{"norm_eps": 1e-05, "qk_norm": false, "tie_embeddings": true, "extras": ["capped logits"], "init_std_qkv": 0.0361, "optimizer": "soap_variant", "final_lr_fraction": 0.05, "seq_len": 512, "train_tokens": 149000000, "dataset": "wikipedia_en"}
Each number is 128 + 24 x the weight over the matrix's rms, rounded and kept within 0 to 255. Layers, rows and columns count from 0.

# layer 4 attention key, 128x192, rms 0.0686, rows 98-127, columns 144-191
[[101 125 130 123 104 130 152 124 131  86 109 136 128 146 132 128 115  94 140 154  80 158 161 120 175 107 109 127 107 110 122 117 118 172 140 153 149 150 109 103 154 125 138 113 114 106 115 130]
 [110 105 111 154 138 136 105 147 134  93 111 112 162 159 118 110 141 129 101 119 106 145 134 115 161 167 101 106 133 120 102  98 103 108 155 119 182  83 108 149  97 126 134 168 150 136 108 122]
 [151 136 104 144 118 143 121 128 164 145 115 175 148 134 121  98 120 132 117 104  90 143 104 109 151 131 152  96 150 142 126 141 148 127 135 120 144 122 152 102 110 138 130 131 123 129 141  88]
 [154 159 122 140 136 140 132 169 133 186 139 145 111 112  97 108 117 150 156 122 103 102 126 128 133 151 146 136 104 125 128  83 135 138 139 110 149 112 119 121 139  86 131 159 167 158 106 153]
 [124 154 114 125 159 117 133 100 120 105 153 143 154  98 133 165 159 137 155 135 124 128 181 121 110 145 108  85 162 138 143 140 146 138  82 116 115 128  72 138 135 157 119 137 135  97 160 155]
 [156 103 117 161 148 130 166 163 133 138 118 147 150 165 137 144 111 158 107 158 144  98 125 145 117 123 139 142 101 111  91 146 107 125 100 137 108 155 167  93 138 150 127 140 107  60 128 113]
 [111 154 124 114 157  99 116 124 128 111 105 159 106  96 130 134 106 181 157 130 136 138 159 149 135 116 116 121 127 105 129 124 139 112 140 118  95 124 158  84  94 140 111 150 125 134 137 145]
 [109 128 100 114 172 143 109 114 118 119  74 150 153 156 141 135 146 165 132 145 131 143 129 153 110 157 112  67 179  99 130 157 105 142 116 120  81 126 136  92 113 113 166 101 125 112 119 103]
 [129 133 106 125 161 154 105 120 134  54 150 114  81 111 103 140 205 141 112 113  63 132 126 124 104 149  96 119 138 147 126 166 103 140 151  72 130  68 136 130  99 103 139 123  97 128  99 145]
 [121 137 148 151  93 140 147 126 114 172 180 154 130 130 139  97  87 138 116  84 118 162 104 126 138 108 135 172 123  84 119  91 165  63  71 101 114 122  80 114 102 116 104 149 146 188 129  99]
 [128 190 139  95 136 146 101 181 143 135 110 101 158  85  85  96  88  88 135 113 132 131 172 108 147 118 140 137 140 180 145 140 148 157 108 132  92 121 145 140 137 162 127 147 123 128  96 102]
 [131 143 145 122 137 124 117 142 145 105 116 144 125 114 123 113 155 145 158 142 131 126 120 131 152 143 121 127 129 124 151 125 131 155 118  87 116 138  93  94  62 143 130 147 105 127 106 156]
 [127 117 146 102 133  86 114 116  77 132 169 142 105 120 167 147 127 132 122  95 131  92 118 126 171 140 129 108 128 122 120 134 122 141 132 160 117 137 155 142 156 133 120 125  88 101 134 100]
 [135 119 119 129 131 162  98 118 155 140 155 134 120 128  81 101 168 140 125 103 121 158 115 146 115 145 142 109 131 152 128 122 144 111 135 103 142 145 143 133 120 105 153 162  97 126 118 135]
 [149 108 116 139 140 134 147 114 125  97 128 143 127 152 145 133 154 171 127 127 134 145 123 114 141  54 110 139 128 143 132 112 142 119 140 140 115 142 150 159 128 135 133 131 138 114 140 153]
 [100 124 160 102 128 124 141 109 148 146 124 106 158 138 117 127 160 119 135  94 123 153 117 128 157 101 114 151 122  97 145 125 104 139 129 159 139 109 132 136 128 142 123 163 126 126 109 136]
 [119  98  99 117 148 127 131 124 135 167 139 163 110 118 109 117  98 157 114 152 142  99 147  95 121 139  89 128 147 137 114 146 135 114 139 160 121 115 132 115 154 141 134  98  93 154 147 112]
 [176 108  98 153  81 125 110 114 144 122 142 120 151 119 134 122 132 121 165 123 111 146 107  92 146 108 131 113 115 129  87 137 141 129 113 150 145 131 134  92 151 123 148 106 123 120  98 188]
 [163 138 124 163 136 105 165 118 123 131 167 103 124  98 123 148 150 111 135 190 104 145 141 137 134 150  89 105 138 125 121 102 106 117 142 138 147 132  72 147 102 132  87 132 121 126 102 126]
 [133 109 133 138 112 122 120 123 157  76  80 110 119  99  99 175 172 157  70 125  83  77 111 143 117 126 162  95 124 112 144 126 106 159 150 105 119 132 143 111 101 156 183 111 155 167 140 150]
 [104 103 154  90 129 100 134 117  92 101 108 139 106 108 124 135 152 167 124 119 161 124 107 157  68 116  82 145 125 125 151 130 145 115 133 100  89 103 153 132 113 129 132 106 101 122 186  89]
 [148 166 106 118 135 127 112  59  89 115 121 131 151  91 152 121 130 119 123 104 123 120 146 127 110 122 101 119 164 149 125 125 121  95 120 132 101 130 137 136 124 154 123 124  90 167 131 147]
 [172 144 136 135 151 169 177 172  78 173 141 103 128 118 153 115 101 109 117 182 168  94 130 189 108 131 149 140 130 132 125 115 144 125 154 161 129 125 134 131 166 113 132 101 102 147 156 121]
 [107 157 148 140 139 139 127 124 146 105 112 132  97 152 158 119 119 140 164  98 121 100 114  93 106 148 165 106 124 124 139  84 147 162 152 159 124 126 132 137 130 130 141  81 175  51 150 114]
 [137 131 115 135 188  83 159 155  91 101 104 127 143 107 100 129 148  98 122 128 160 120 156 144  81 123 100 129 142 171 127 139 119 187 150 164 125 136 150 101 133 160 156 121 155 112  94 121]
 [102 123 129 164 141  92 144 137  90 138 107 121 148 106 139 129 118 123 159 189 149 119 141 133 127 129 154 160 145 151 126 133  99  94 100 139  73 149 113 104 144 127  97 115 133 124 166 115]
 [132 121 132 143 114 134 140 139 112 170 113 126  96 114  95  94 126 134 125 165 112 120 142 145 113 121  89 167 165 155 114 103 123 131 126 139 128 142 126 105 129 124 105 152 127 157 137 123]
 [153 129  91 147 172 157 153 165  94 148 101 135 121 115 152 116 120  96 117 143 141 129 114  95 153 117 109 142 113 176 136 117 152 109 142 155 150 128 109 100 146 119  83 137 130 152 111  94]
 [ 93 124 175 132  92 102 146 143 144 157 168 169 110 115 194 109 156 137 135 169 125 155  92 145 158 169  97 150 102 113 151  93 141 140  94 112 156 120 109 108 181 122 133 110 132 108 141 141]
 [108 134 154 127  86 139  96 130  89 141 122 129 136 136 173 129 105 113 148 115 133 122 134 129 163 139 112 160 137 125 124 146 124 119 140 132 140 119  99 145 136 167 120 115 135 110 102 119]]
# layer 4 attention query, 128x192, rms 0.0693, rows 99-127, columns 144-191
[[172 159 125 110 119 109 147 105 158 139 155 120 121  96 104 148 138 123 118 130 124 123 114 108 136 108 126 149 120 101 142 125 148 118 135 117 137 161 124 110 135 103 122 130 109 100  76 159]
 [121 168  93  88 137 143 137 113 120  80 132 105 105 120 141 144 169 142 142 132 146 140 108 133 106 134 144 124 145 105 125 120 120 137 113 141  93 144 116 147  95 132 135 144 109 109 128 150]
 [ 86 132 110 134 127 119 143 109 163 116 121 120 117 121 125 130 139 101  93 103 130 187 139 116 175  96 105 106 104 144 129 129 111 127 111 140 157 147 152 138  93 121  88 123 124 173 158 154]
 [126 130 158 152 115 138 150 129 116 132 115 125 121 127 158 104 105 120 117 153 127 142 108 124 150 148 162 133 111 138 128 112  93 104 121 170 122 126 162 113 140 135 114 133 138 113 114 117]
 [112 167 173 137 102 137 127  89  74 151 128  99 138 133 132 106 127 103 158 151 134 137 127  96 145 117 121 130 155 134 142 112 132 116 149 167 138 132  99 171 140 141 122 121 130 178 146 139]
 [135 100 113 158 162 140 155 167  91 173 112 113 130 124 124 131 163 113 126 145 153  96 115 149  57 142 147 140 127 157 138 169  70 151 136 161 114 145 103 150 128 105 142  72 128 126 184  77]
 [148 132 141 165  91 112 167 133  98 166 168 109 116 109 140 120 121  97 121 139 156  96  95 116 105 120 127 155 103 182 154 109 144 108 136 160 132 145 139 148 129 121 107 142 137 145 161 131]
 [161 119 121 136 130 124  88 107  90 163  74 114 147  90  89 105 124 162 110 165 133 119 168 160 114 150 153 128 137 100 126 122 127  92  99 118  86 140 170  99 103 139 163  80 111 124 178  75]
 [ 98 144  91 128 118 157 133 130 194 127 153  87 134 126 127 114 157  79 107 151  65 133  89  91 175  87 136 110 133 173  84 130 120 173 106 152 220 155 152 171 108 150  97 178 113 126 109 191]
 [119 102 128 167 129 142 143 135 122 118 141 145 135 157 182 146 167 139  87 137 138 114 110 124  90 156 152 125 115 115 125 120 135 107 156 127 123 114  92 140 128  79 129 108 152 165 150 146]
 [153 149 105  86 107 118 121 123 125 100 131 112 105 134 101 139 155 134  77 111 140 146 121 120  92 140 137 111 125 141 119 115  87 105 136 163  69 127 218 162 151  93 164  90 160 126 165  76]
 [135 111 163 120 129 162 140  96 138 133 112 110 159 130 132 112  84  87 120 170 139 151 120 109 123 137 130 151 138 130 128 119 107  88 107 129 136 112 106 138 144 138 158 119 159  95 134 155]
 [143 126  93 107 150 125  96 126  93 104  84 129 104 147 121 137 146 135  98  99 151 116 141 100  96 166 103 177 119 118 141 130  92 162 150  96  85 102 146  93  77 115 169  87 119 127 132 104]
 [120 136 106 149 120 113 140 118 107 193 145 111  99 124 120 151  89  99 138 128 139 114 163 156 144 152 163 145 139 134 129 132 127 119 149 141 126 106 102 142 122 137 119 186 123 175 114 120]
 [133 141  97 146  89 143 138 133 152 121 166 117  84 135 133 135 115 111 142 141 114 141 115 114 161 118 146 122  95 141 110 111 174 133 119 114 184 131 110 130 128 103 121 130 126 133 118 161]
 [143 140 164 150  98 109 152 149 131 143 132 131 132 161 146 115 123  82 149 140 138 112  99 140 143  95 131 134  92 127 160 144 146 126 109 114 134 161 125 161 121  90 105 172 181 122  99 124]
 [ 89 121 168  84 140 118 119 125 119 143 141 160 113 138 143 131 102 141 104 155 105 142 128 136 157 112 133 137 136 141 140 117 145 121 152  93 147 126 120 169 135 141 109 128 162 100 142 115]
 [101 120 116 109 115 146 136 136 157 133 130 150 100 147 118  92  98 126 136  71 109 137 107 115 134 145 165  98 150 149 138 124 170 170  91 121 151 117 160 118 122 105 118 138 140 147 103 153]
 [165 110  94 105 154 137 107 133  80  96 129 145 138 136 118  92 152 176 136 150 177 142 146 154  90 154 103 158 141 162 121 168 100  82 122 112  64 121 144 138 142 127 118  98  76  80 155  86]
 [189 150 126 175 160 113 114  90  66 156 111 125 159 117  93 121  76 135 136 136 143  89 122 105 115 164 136 151 161 162 130 165  97 117 102 197  87 116 129 129 136 123 136  97 156 141 131 143]
 [116 106 131 201 144 136 162 174 133 149 111 117  91 131 108 108 122 157 136 165 138 151 102 137  92 136 119 159  96 123 103 124 134 130 143 149 134 143  91  97 129 115  99 153 170 125 154 108]
 [118 133 140 183 103 125 146 115 172 148 171 106 149 145 154 127 100  65 140 118 108 169 113  77 200  63  94 127 149 146 125 115 133 123 151 137 162 154 104 122 133 120  92 189 156 152  94 172]
 [166  87  75 101 160 118 120 134  59 101 125 108 139 112 135 164 146 116 125 154 182 135 145 180 117 128 104 146 116  86 152 196 140  87 149 141 104 124 175 100 158 136 112 127 127 129 112 104]
 [132 138 131 133  79 141 150 111 133 152 128 142 111 122 140 129 100 142 128 119 152 126 135 108 136 126 143 150 126 103 152 102 154  78 119  94  75 115 105 154 159  85  77 110 136 131 159 105]
 [138 121 151 159  85 139 193 135 138 216 178 159 117 119 105 104  90  87 138 150 120 125 112 100 134 138  78 113  96 171 117 122 179 134 118 171 193 102 101 143 122 132  58 161 147 180 120 144]
 [119 131  93 100 107 106 129 108 183 139 153 103 141 135 172 131 125  93 123 102 126 164  97 101 158  99 136 129  88 122 110 132 148 165 109 114 142 126 132 142  93  80 136 147 126 131  57 172]
 [102 111 131 156  71 105 117 117 164 134 158 126 130 143 131 118 106 143 118 101 110 166 128 150 175 108 120 104 155  88 141 123 107 139 107 148 127 107  95 156  79 130  95 155 155 126 134 177]
 [139 127 118  67 132 133  88 115 168  95 128 101 145 155 105 115 111 112 118 105 137 140 144  97 188 104 179  83 126 142  96 138 152 123 134 151 153 121 151 139 115 145 158 154 137 102  76 147]
 [117 150 111 118 169 109 135 131 143 127 123 137 145 121 117  94 117 107 138 141 126 153 132 134 101 127 141  61 148 105 122  93 132 156 116 159 107 129 139 106 129 132 120 175 141 144  99 134]]
# layer 4 attention value, 128x192, rms 0.0864, rows 96-127, columns 144-191
[[ 93 145 137 230 103  95 189 167  89 141 155 122  98 109 105 179 134 155 170 154 134  90 146 154 134 150 130 112 162  79 113 171 115  84 159 140 186 134 105 149 117 144 156  97 148 134 124 104]
 [103 102  93 131  76  88 166 123 164 142 181 149 157 142 126  33 110 135  81 140 210 104 170  68  98 150  83 101 121  84 129 136 106 136  90 189  93 122 127 129 142 114 127 158 109 169 157 196]
 [118 157 160 133 132 146 133 103 155 128 144  86  87  84 103 126  82 197 113 101 118 136 121 170 143 165 137 123 173 135 116 113 124 153 129 131 110 180 105 143 121  77 159 108 140 140 165 117]
 [115 138 126 173 118 178 173 112  84 190 106 144 117 143 155  93 122 108 183 168 100 111 194 100 160 125  77 129  90 124  53 116 146 131 127 165 117 124 138 105 107 106 118  96  79 100 163 103]
 [154 172 180 131 126 107 105 215 102 128 163  95 177  53 150 145 140 151 119 138 101 136 139 165 133 115 159  99 116 142  94 101  81 136 128 138 129 120  77 107 126  85 145 132 122 103 154 169]
 [148 152 141 160 114 101 124 114 144  97 103  98 119  71  84  50 110 178 104 106 125  83 109 140 175 109 117 127 193 103 183 194 141 172  89  96 158 153 122 208 144 152 117 142 238 120 121 177]
 [ 69  63 139 145 128  79 123  72  93 162 124 115 123 116 167 191  93 185 126  81 159 149 104  82 169 116 136 102  97 130 114 106  89 133 120 130 116 137 180  93 142 158 146 109 191 126 142 154]
 [ 89 145 116 130 115 136 103 106 206  99  93 143  75  97 143 122 122 155 119 105  77  92 126  98 151 148 103 140 121 109 107 103 103 142 162 131 112  95 128 149 140  83 109  91 110 144 163 183]
 [118 148 200  77  98 102 149 171 134 169 125 154 156  86  71  95 124 160 107 101 133 192 145 113 148 125 151  93 148  81 113 178 187 133 128 140 150  95 174 119  88 127 122 143 102 121 111  80]
 [113 101  91  78 103 101 127 147 106 129 155 146 116 107 131 114 115 123  76  99 146  52 124 114 163  90  73  87 140 152 151 137 142 113 146 157  99 143 120 114 173 164 157 151 200 119 140 137]
 [ 76 121  82  98 119 155 136  89 172 170 144 118 141  64 147 147 141 105 104 125 105 130 119 126 158 123 143  73 150 137 120 141  97  65 157 126 147 147  82 132 147 151 166 104 115  83 117 136]
 [133 153  88 132 110 154  73 199 213  81 131  74 193 110 131  93 171 139 118 143 116  42 130 136 142 126 130 139 121 174 141 143 125 135  92 116 152 114 166 116 170 161 156 167 132 115 156 161]
 [ 89 159 189 162 187 149 132  43 156 120  83 103  99  83 135 187  95 120  93 115  94 124 100 102  81 160 128 133  88 112 171 111 143  98 104 129 144 145 143 106 170 162 125  79 173 187 160 146]
 [113 102  94 134 118 134 191  61 156 100 142 158 147 141 192 110 165 142 107 115 146 104 115 130  87 124 133 117 115 152 191 138 208 108 148 154  85 124  84 189 106 145 138 141 134 110 115 165]
 [137 105 161 151 120 130  84 138 138 125 166 127 117 136 132 101 144 163  55 200 134 100 160 105 128 131 166 162 174  80 180  64 182 136 117 144 174 112  84 105 124 161 197  92 134 172  75 116]
 [127 152  95 114  80 104 134  76 131  92 157 101 142 130  96  62 114 127 119 103 205  77 145 125 153 132 146 159 125 118 121  91 135 149 132 133 124 141 112 146 143  93 107 147 100 134 150 187]
 [107 109 202 173 118 194 147  87  89 116 121  91 105 127 148 151 166 111 113 146 141  91 123 108 135 182  83 123  92 113 139 141 151  97 144 117 118 173 101 133 125 102 147 160 136 127 111 162]
 [ 81 108 136 209 140 106  84 166 133 142 152 151 101 132  96 182 157 152 116 151 131 117 140 148 103 110 120 147  98 169 123 110 131 117 133 106 151 107 120 166 135 141 150 119 116 141 150 149]
 [113 150 154 149 116 126 163 180 134 152 134 153  93  97 161 123 115 170 130 119  92 116 177 183 147  83  88 161 108 178 155 102 101  55 122 195 151 148 214 105 114  92 159 140  61 125 180 132]
 [176 196 150 147 152 128 125 141 143 129 116 165 140  95 144 121 125 112 164 127 122 134 131 163 120 107 153 126 149 151  77 194  58 110 112 173  47  38 139 148 156  75  77 142  81 138 106 117]
 [ 98  91  96 116 115  82 140 198 165 153 124 111 130 102 103 124  71 155 150  97  87 176  87  84 104 178 162 143 157 136 129 130  69  72 173 143  87 127 134 156 130 162 167 142 199 160 133 139]
 [149 115 102 152 103 104 142 111 114 115 198 116 108 148 115 168 195 112 142 112  74 105 149  95 167 179 177 123 103  97 168  87  64 174 173 154  81 216 112 117  79 100 145 132 175 161 106 202]
 [145  56 156 132 140 132 127 100  76 127  98 148 114 105 148 140 184 110 115 176 105 136 205 122 164  92 144  73 114 154 139  68 169 135 138  78 106 162 188 130 164 137 146  91 108 111 129  73]
 [133 131 112 151 119  94  69  98 156 141 124  79 139 131  78 112  81 134 136 123  84 112 148 196 143 128  96 143  91 159 162 152 123  88 149 159 144 131 108 152 101  98 146 188 137  40 132 101]
 [ 91 133 119 140 161 169 144  90 104 105 102 102  47  87 147 148 147 126 109 112 114 139 165 151 145  62 104 120 133 103 164 145 111  92 142 149 124 152 190 100 198 100 107  84 111 149 112 124]
 [158  87 133 194 141  97  99 181 152 142 156 121 178 148  97 119 174 178 199 124 128  79 117  64 144 123 100 117  71  99 159 135 127 134 165 167  72 105 129 100  55 157 137 145 122 157 132 113]
 [115 127 189 150 142  61 145 154 212 106 167 124  75 135  96 203 119 131 102 105 113 113 144 185 116 139  83 154 163  99 172 133 140 159 118 140 128 113 151 157 114 146 186 111  93 138 109 112]
 [148 127  81 165 128 111  82 164  65 162 138  95  83 166 137 148  90 121 153 123 149  66 122 106 193 152 125 136 117 191 163 111 110 103  73 122 134  76  90 132 146 122  96 110 152 146 146 168]
 [153 126 158 143 114 162 157 123 145  86 133 185 114 120 137  99 191 180 135 134 121  84 189 128 150 107 122 179 126 111 154 182 100 112 121 177 130  80 101 130  50 123 155 119 122 119 132 156]
 [137  63 103 138 116  73 141 118  99  81 141 185 121 142 122 114 183  87 183 128 137 187 146 145 149 126 143 124 132 133 166 104 111 184  83 185 148  88 140 175 145 103 107 195  85  96 139 107]
 [123  86 147 133 145 101  99 113 105 158 145 163 112 113 126 109 135 104  84 124  50 153 138  98  99 103 164 152 162 132 167 154  71 108  88 139 108 119  87  73 186  99 156  95 161 171 159 187]
 [122 116 113 173 109 148 145 180 111 114 175 162 173 134 100 103 161 141 147  91 107  83 148  81 142 111 128 157  91 174 196 213 110 110 176 186 128  99 197 142 129 104 115  82 142 143 158 113]]
# layer 4 attention output (transposed), 128x192, rms 0.068, rows 96-127, columns 144-191
[[135 117 103  89 126 173 138 106 107 135  58 129 114  58  90 146 145  85 166  70 119 175  76  98 100 112 144 174 134 132 186 160 118 156 114  78 113 147 123 146  88 137  92 102  80 129 182 157]
 [ 80 132  92 154 107 149 153 106 118 104 121  99 149  95 153  90 107  76 124 147 131 129  84 119 132 154 145 168 123 159 129 144 138  59 106 103  95 151 122 132 117 174 156 102 126  89 107 108]
 [133 110  85 122 123 141 162 151 148  99 109 162 185 154 156  96 110 113 117 145 134 130 145 121 140 179 159  94 167 156 150  65  61 121 156 125 103 148 192 130 135 116 108 113 178 140  54 105]
 [114 107  99  94  96 161 132  62  87  67 105  95 195 127 117  81 138 131 138 122 134 192 153 171 163 117 164 126 176 134 122 116 172 156 138  99 141 118 120 126 141 181 161 166 101 158  91 142]
 [ 87 118 152 168  74  99 121 105 154 144 112 125 134 168 154 128 151 124 156 152 143  97 109 120 123 147 159 142 126 147 226 150 170 105 141 161 118 121  89 126 146 103 164 101 137 179  93 160]
 [ 92 126 112 145 115 158 168  92 123 107 100 150 120 165 110 141 139  99 115 152 107 116 150 141 137 113 127 130 141 102  86 105 109 148 129 138 207 137 181 127 138 149 139  88  74 175 115 159]
 [ 91 140 109 147 116 114 120 126  61 121 142  84 107 111 152 172 179 147 101 131 167 119 103 160  47 131 137  91 105  69 171 129  85  79 106 138 108 113 169 138 103 112 139 192 128 153 124 176]
 [138 136 119 154 135 125 147 117 112 139 185 125 139 134 149  93 107 115  96 135 131 134 149 131 175 129 129 151 139 156  99 110 148 154  54 133 133 159 176 113 153 169 145 123 150  71 189  68]
 [128 110 108 179 139 156 116  48 137 151 122 117 116 141 102 126  92 139 148 186  91 160 137 145 119 132 108 129 148 191 116 154 139 102 122 100 145 149 135 128  71 102 166 154  77 144 151  99]
 [120 186 100 119 118 106 118  45 115 128 123 135 134 129 151 124 111 117 205  95  72 129 156 131 112 147 110 175 163  84 135 118 150 150 154 162 101  99 135 131 149 120 114 125 145 133 172 124]
 [159 199 161 126 109  95 125 192 117 179 132 109 124 162 107 137 161 104 112  88  68 149 100 173 179 145 174 162 119  90 115 134 114 115 114 140 164 166 172 181 115 138  82 167 179 159 205 123]
 [139 164 172 122 152 161 120 114  91 173 113  98 136 153 151 111  87 115 108 129 116  90 145 162 127  97 147 137 141 116 141 163 159 162 129 156  66 137 149 145 131 135 161 129 152 145 174  61]
 [167  84 154 124 123  90 140 123 109 115 144 155 132 171 129 165  78 104 103 106 164 162 152  86 139 167 138 188  84 111 107 131  95 170 149 148 118 150 136 162 136  80 119 162 106 110 122 158]
 [155 116 142 169 138 155  79 210 109 117 126 198 129 115 123 131  71 136 104 122 112 138 120  94  83 150 132 150 149 121 128  98 173 109 114 150 192  94 166 129 110 145 177 193 158 137 141 125]
 [123  79 119 131 122 132 156 162 145 138  76 136  99 139 175 107 164  96 191  93 152 123 155 158 140 119 120 120 178 133 124 120 106 100 131 179 121 111 130 173 129 128 152 102 119 118 108 143]
 [130 138  79 110 135 186  98 163 128 111 140  98 119 148 140 152 125 150 122 158 147 136 113  43  85 205 135 139 106 122 129 100 133  95 155 126 156 108 100 155 157 173 128 134  88 114  74 145]
 [ 91 143  98 151 121 130 153 125 115  76  73 124 119  98 107 152 197 152  99 135 151 131 110 114 107 116 128 137  75 159 135 111 125 118 159 102 128 144 141 141  87 127 117 199 116 169 101 118]
 [154 136 164 112  91 130 107 165 111 126  99 152 119 118 117  89  84 206 163 118 176 158  91 128 189 100  85 136 143 123 114 106 128  77 164 128  92 122  90 108 137 162 164  86 132  88  98 154]
 [108 125 155 115 120 159  84  18 143 153 120 147 149 130 136 121 124 136  94  95 156 123 162 151 164 123 131 119 125 132 157 100 141 130 155  70 179 142 100 134 104 136 114  91 205 190 124 133]
 [113 126 191 149 137  48 140 124 136 109 147 147  97 147 107 123 187 124  63 169 114  82 153 116 160 159 129 173 131 148 156 107 127 140 112  69 129  76 142 112 180 137 150  64 146 111 127 149]
 [ 48  87 158 171 160  81 100 128 170 156  60 135 120 133 113  74 137 134  77 163 131  94  73 163 104 160 151 157 132 106 129 118 106 128  95 136 157 108  88  92 169  77 112 113  92 167 161 100]
 [108 140 162 184  82  94 149 101 122 140 130 149 153  96 130 168  69 149 143 125 121 131 125 159  80 130 121 109 139  86 123 136 127  80  70 134 145 158 142 102 158 148 106 168 170 107 116  88]
 [ 73  75 143  85 102 107 116 123 172 147 115 119  89 118 116 141 107 147 137 126  89 150  90 142 137 133 116 124 172 175 182 115 100 135 124 202 130  76 106 150  99 117 127 139 152 145  81  91]
 [143 131 104 119 129 117 126 123 111 117  89 173  93 133  99 127  83 126 149 133 135  94 190 106 107 121 109 105 147 112 157  98 153 112 191 116 141 139 124 139 147 134 142 115 134 162 110 127]
 [ 87 115 126 121  95 150 149 171 128  99 160 142 164 120 137 122 141 188 144 172 129 126 148 140 158 133 142 116  69 126 158  90 134 102  62  78  86 174 123 137 129 139  92 128 127  58 131 103]
 [ 88  67 117 141 137 150 139 100 116 128  78  93 153 153 124 148 117 111 142 147 156 149 140 128 118 133  85  87 102 150 155 103 162  75 105 142 160 106 130  81 127 127 121 163 134 102 167 172]
 [132 119  96 172 146 125 156 137 132  70 130  75  95 144 120  47 130 143 112 149 149 159 125 124 101 149 126 100 158  80 156  97 123 117 162 104 110 128 133 105 108 123 101  88 136 119 128 132]
 [ 96  92 161  67 171 165 147 118 102 116 130 102 126 157 170 181 111 124  70 148 123  97 156 113 156 179 145 141 135 120 126 164 173 125 156 130 116 126 135 130 126 147 191  68  91 187 149 130]
 [175 115 145 148 126  87  82 131  88 123 103 129  75 118 102 199  81 110 157 146 101 129 133 118 186 143 142 139 103 161 115 119 116 136  62  67 168 133 138 148  95 124 104 134 127 105 189 119]
 [159 167 160 112 108 122 153 103 126  90 142 128 114 118  81 112  90 124 128 148 193 134 110  68 184 118 156 159 215 121  89 116 156 134 114 152 137 124 120 121 132 149 132  90 190  66  84  93]
 [123 184 115 136 101 106 134  49  70 112  89 121 143 136  74 143 134 157 122 113 147 128 127 140 200 165 152 203 135 150 165 113 106 133  54 174 125 159 106 178 182 156 151 154 132 143 162 116]
 [105 141 119  78 111 153 109 154 124 109 120 149 166 120 152 150 139 122  95  88 169  96  82 140 126 112 176 184  87 128 125 131 134  94 120  69 166 131 140  91 142 132 135 126 126 138 115 123]]
# layer 4 MLP up, 768x192, rms 0.0826, rows 0-7, columns 144-191
[[165 107 134 112 109 130 120 181  78 102 119 113 122 100 129 108 129 150 143  77 106 137 118  94 161 126 137 150 146 123 124 142 141 176  99 123 116 131  61 109 143 131 111 164 127 128 113 137]
 [ 93 142 110 153 127 140 121 120 112 131  92 133 133 135  98 103 187 124  98 112 146 139  95 131 109 119 118 136 149 136 151 115 118 127 162  98 132 194 144 113  97 104 162 113 150 141 168 122]
 [174 135 131 137 170 107 161 109 136 200 183 107 144 163 128 150 128 149 140 126 148 172 122 123 153 112  92 160  86 164  88  76  93 129 157 105 146 137 149 109 119  87 117 106 118 115 132 176]
 [147 132 135 102 123 114 118 153  95 119 113 153 144  92 116  75 149 160 136 101 145  96 140 171 147 151 160 142 156 129 162 140 124 120 142 140 106  95 146 120 118 116 150 156 137 118 106 126]
 [108 172 120 100 143 137 123 117 136 112 129 103 101 146 107 115 150 157 150 149  86 178 105 131 149 126 100 173 129  85 123 156 113 102 140 151 123 111 120 134 136 141 150 118 144 127 114  71]
 [178  81 144 104 106 154 124  82  87 117 137  78 117 121  94 137 129 140  98 129 150 150 114 125 118 126 130 119 149 129  94 144 113  93 132 116 165 102 106 161 117 121 162  92 137 102 141  97]
 [142 105 138 116 128  93 148 131 134  98 130 138 132 124 107 131 107 132 146 133 117 142 143 127 109 102 110 100 124 130  98  95 132 163 156 126 136 138 116 141 135 143 127 112 114 111  90  97]
 [ 96 153 167 101 126 127 119 149 137 128 140 149 127 131 129 102  94 139 124  82 104 136 156 122 149 129  94 168 143 145 150 119 106 123 151 170 124 155 124 117 149 164 141  97  66  86 138 119]]
# layer 4 MLP down (transposed), 768x192, rms 0.0533, rows 0-6, columns 144-191
[[106  96 165 134 131  99 148  90 151 175 145 161 182  79 169 151 122  97 113 137 126 100 113 116 156  77 119 105  88 149 120  85  96 124 139 105 145 156 120 171 156 192 141  94 136 134 129 124]
 [123  77 115 125  95 137 133 136  87 149 140 111 134 109 122 172 140 127 182  87 105 121 122 167 115 134 110 129 146 133 139 197 128 105 128 120 146 140  91 127 153 142  91  60 121 114 176 140]
 [168 156 100 122 135 129 119 150 124 109  97 140 160 138 162 131 107 108 119 142 167 125 117 151 121 151 112 137 131  93 122 108 132 120 128 138 154 147 107 128 163 166 142 142 153  81 121  49]
 [125 106 155 144 129 117 138 108 107 153 176 115 119 132 101 138 128 101 147 121 144  83 117 142 144 118 137  94 117 170 135 129 134 116 112 111 159 118 113 137 107 144 106 115  89 148 126 117]
 [170 162 161 134 185 151 129 138 127 138 159 139 148 138 135 105 137 152 122 112 101 132 105  72 115 126 129 132  63 147 133 168 177 138 176 129 125 138 121 120  93  93  91 110 101  86 144 152]
 [125 127 179 141 126 148 152 178 101 105 145  92 144 155 109 134 169 145  83 158 101 141  83 107 110 130 113 148  70  92  68 151 114 126 138 145 126 113 100 137  83  90 175 151  96 111 117 151]
 [140 147 157 126 110 158 147 133  99 143 155  92 136 129 134 107 139 111 131 132 100 124 112 133 103 156 147 108 146 147 164 128 116 136 124 140  88 127 148 107 140 167 135 146 113 117 142 150]]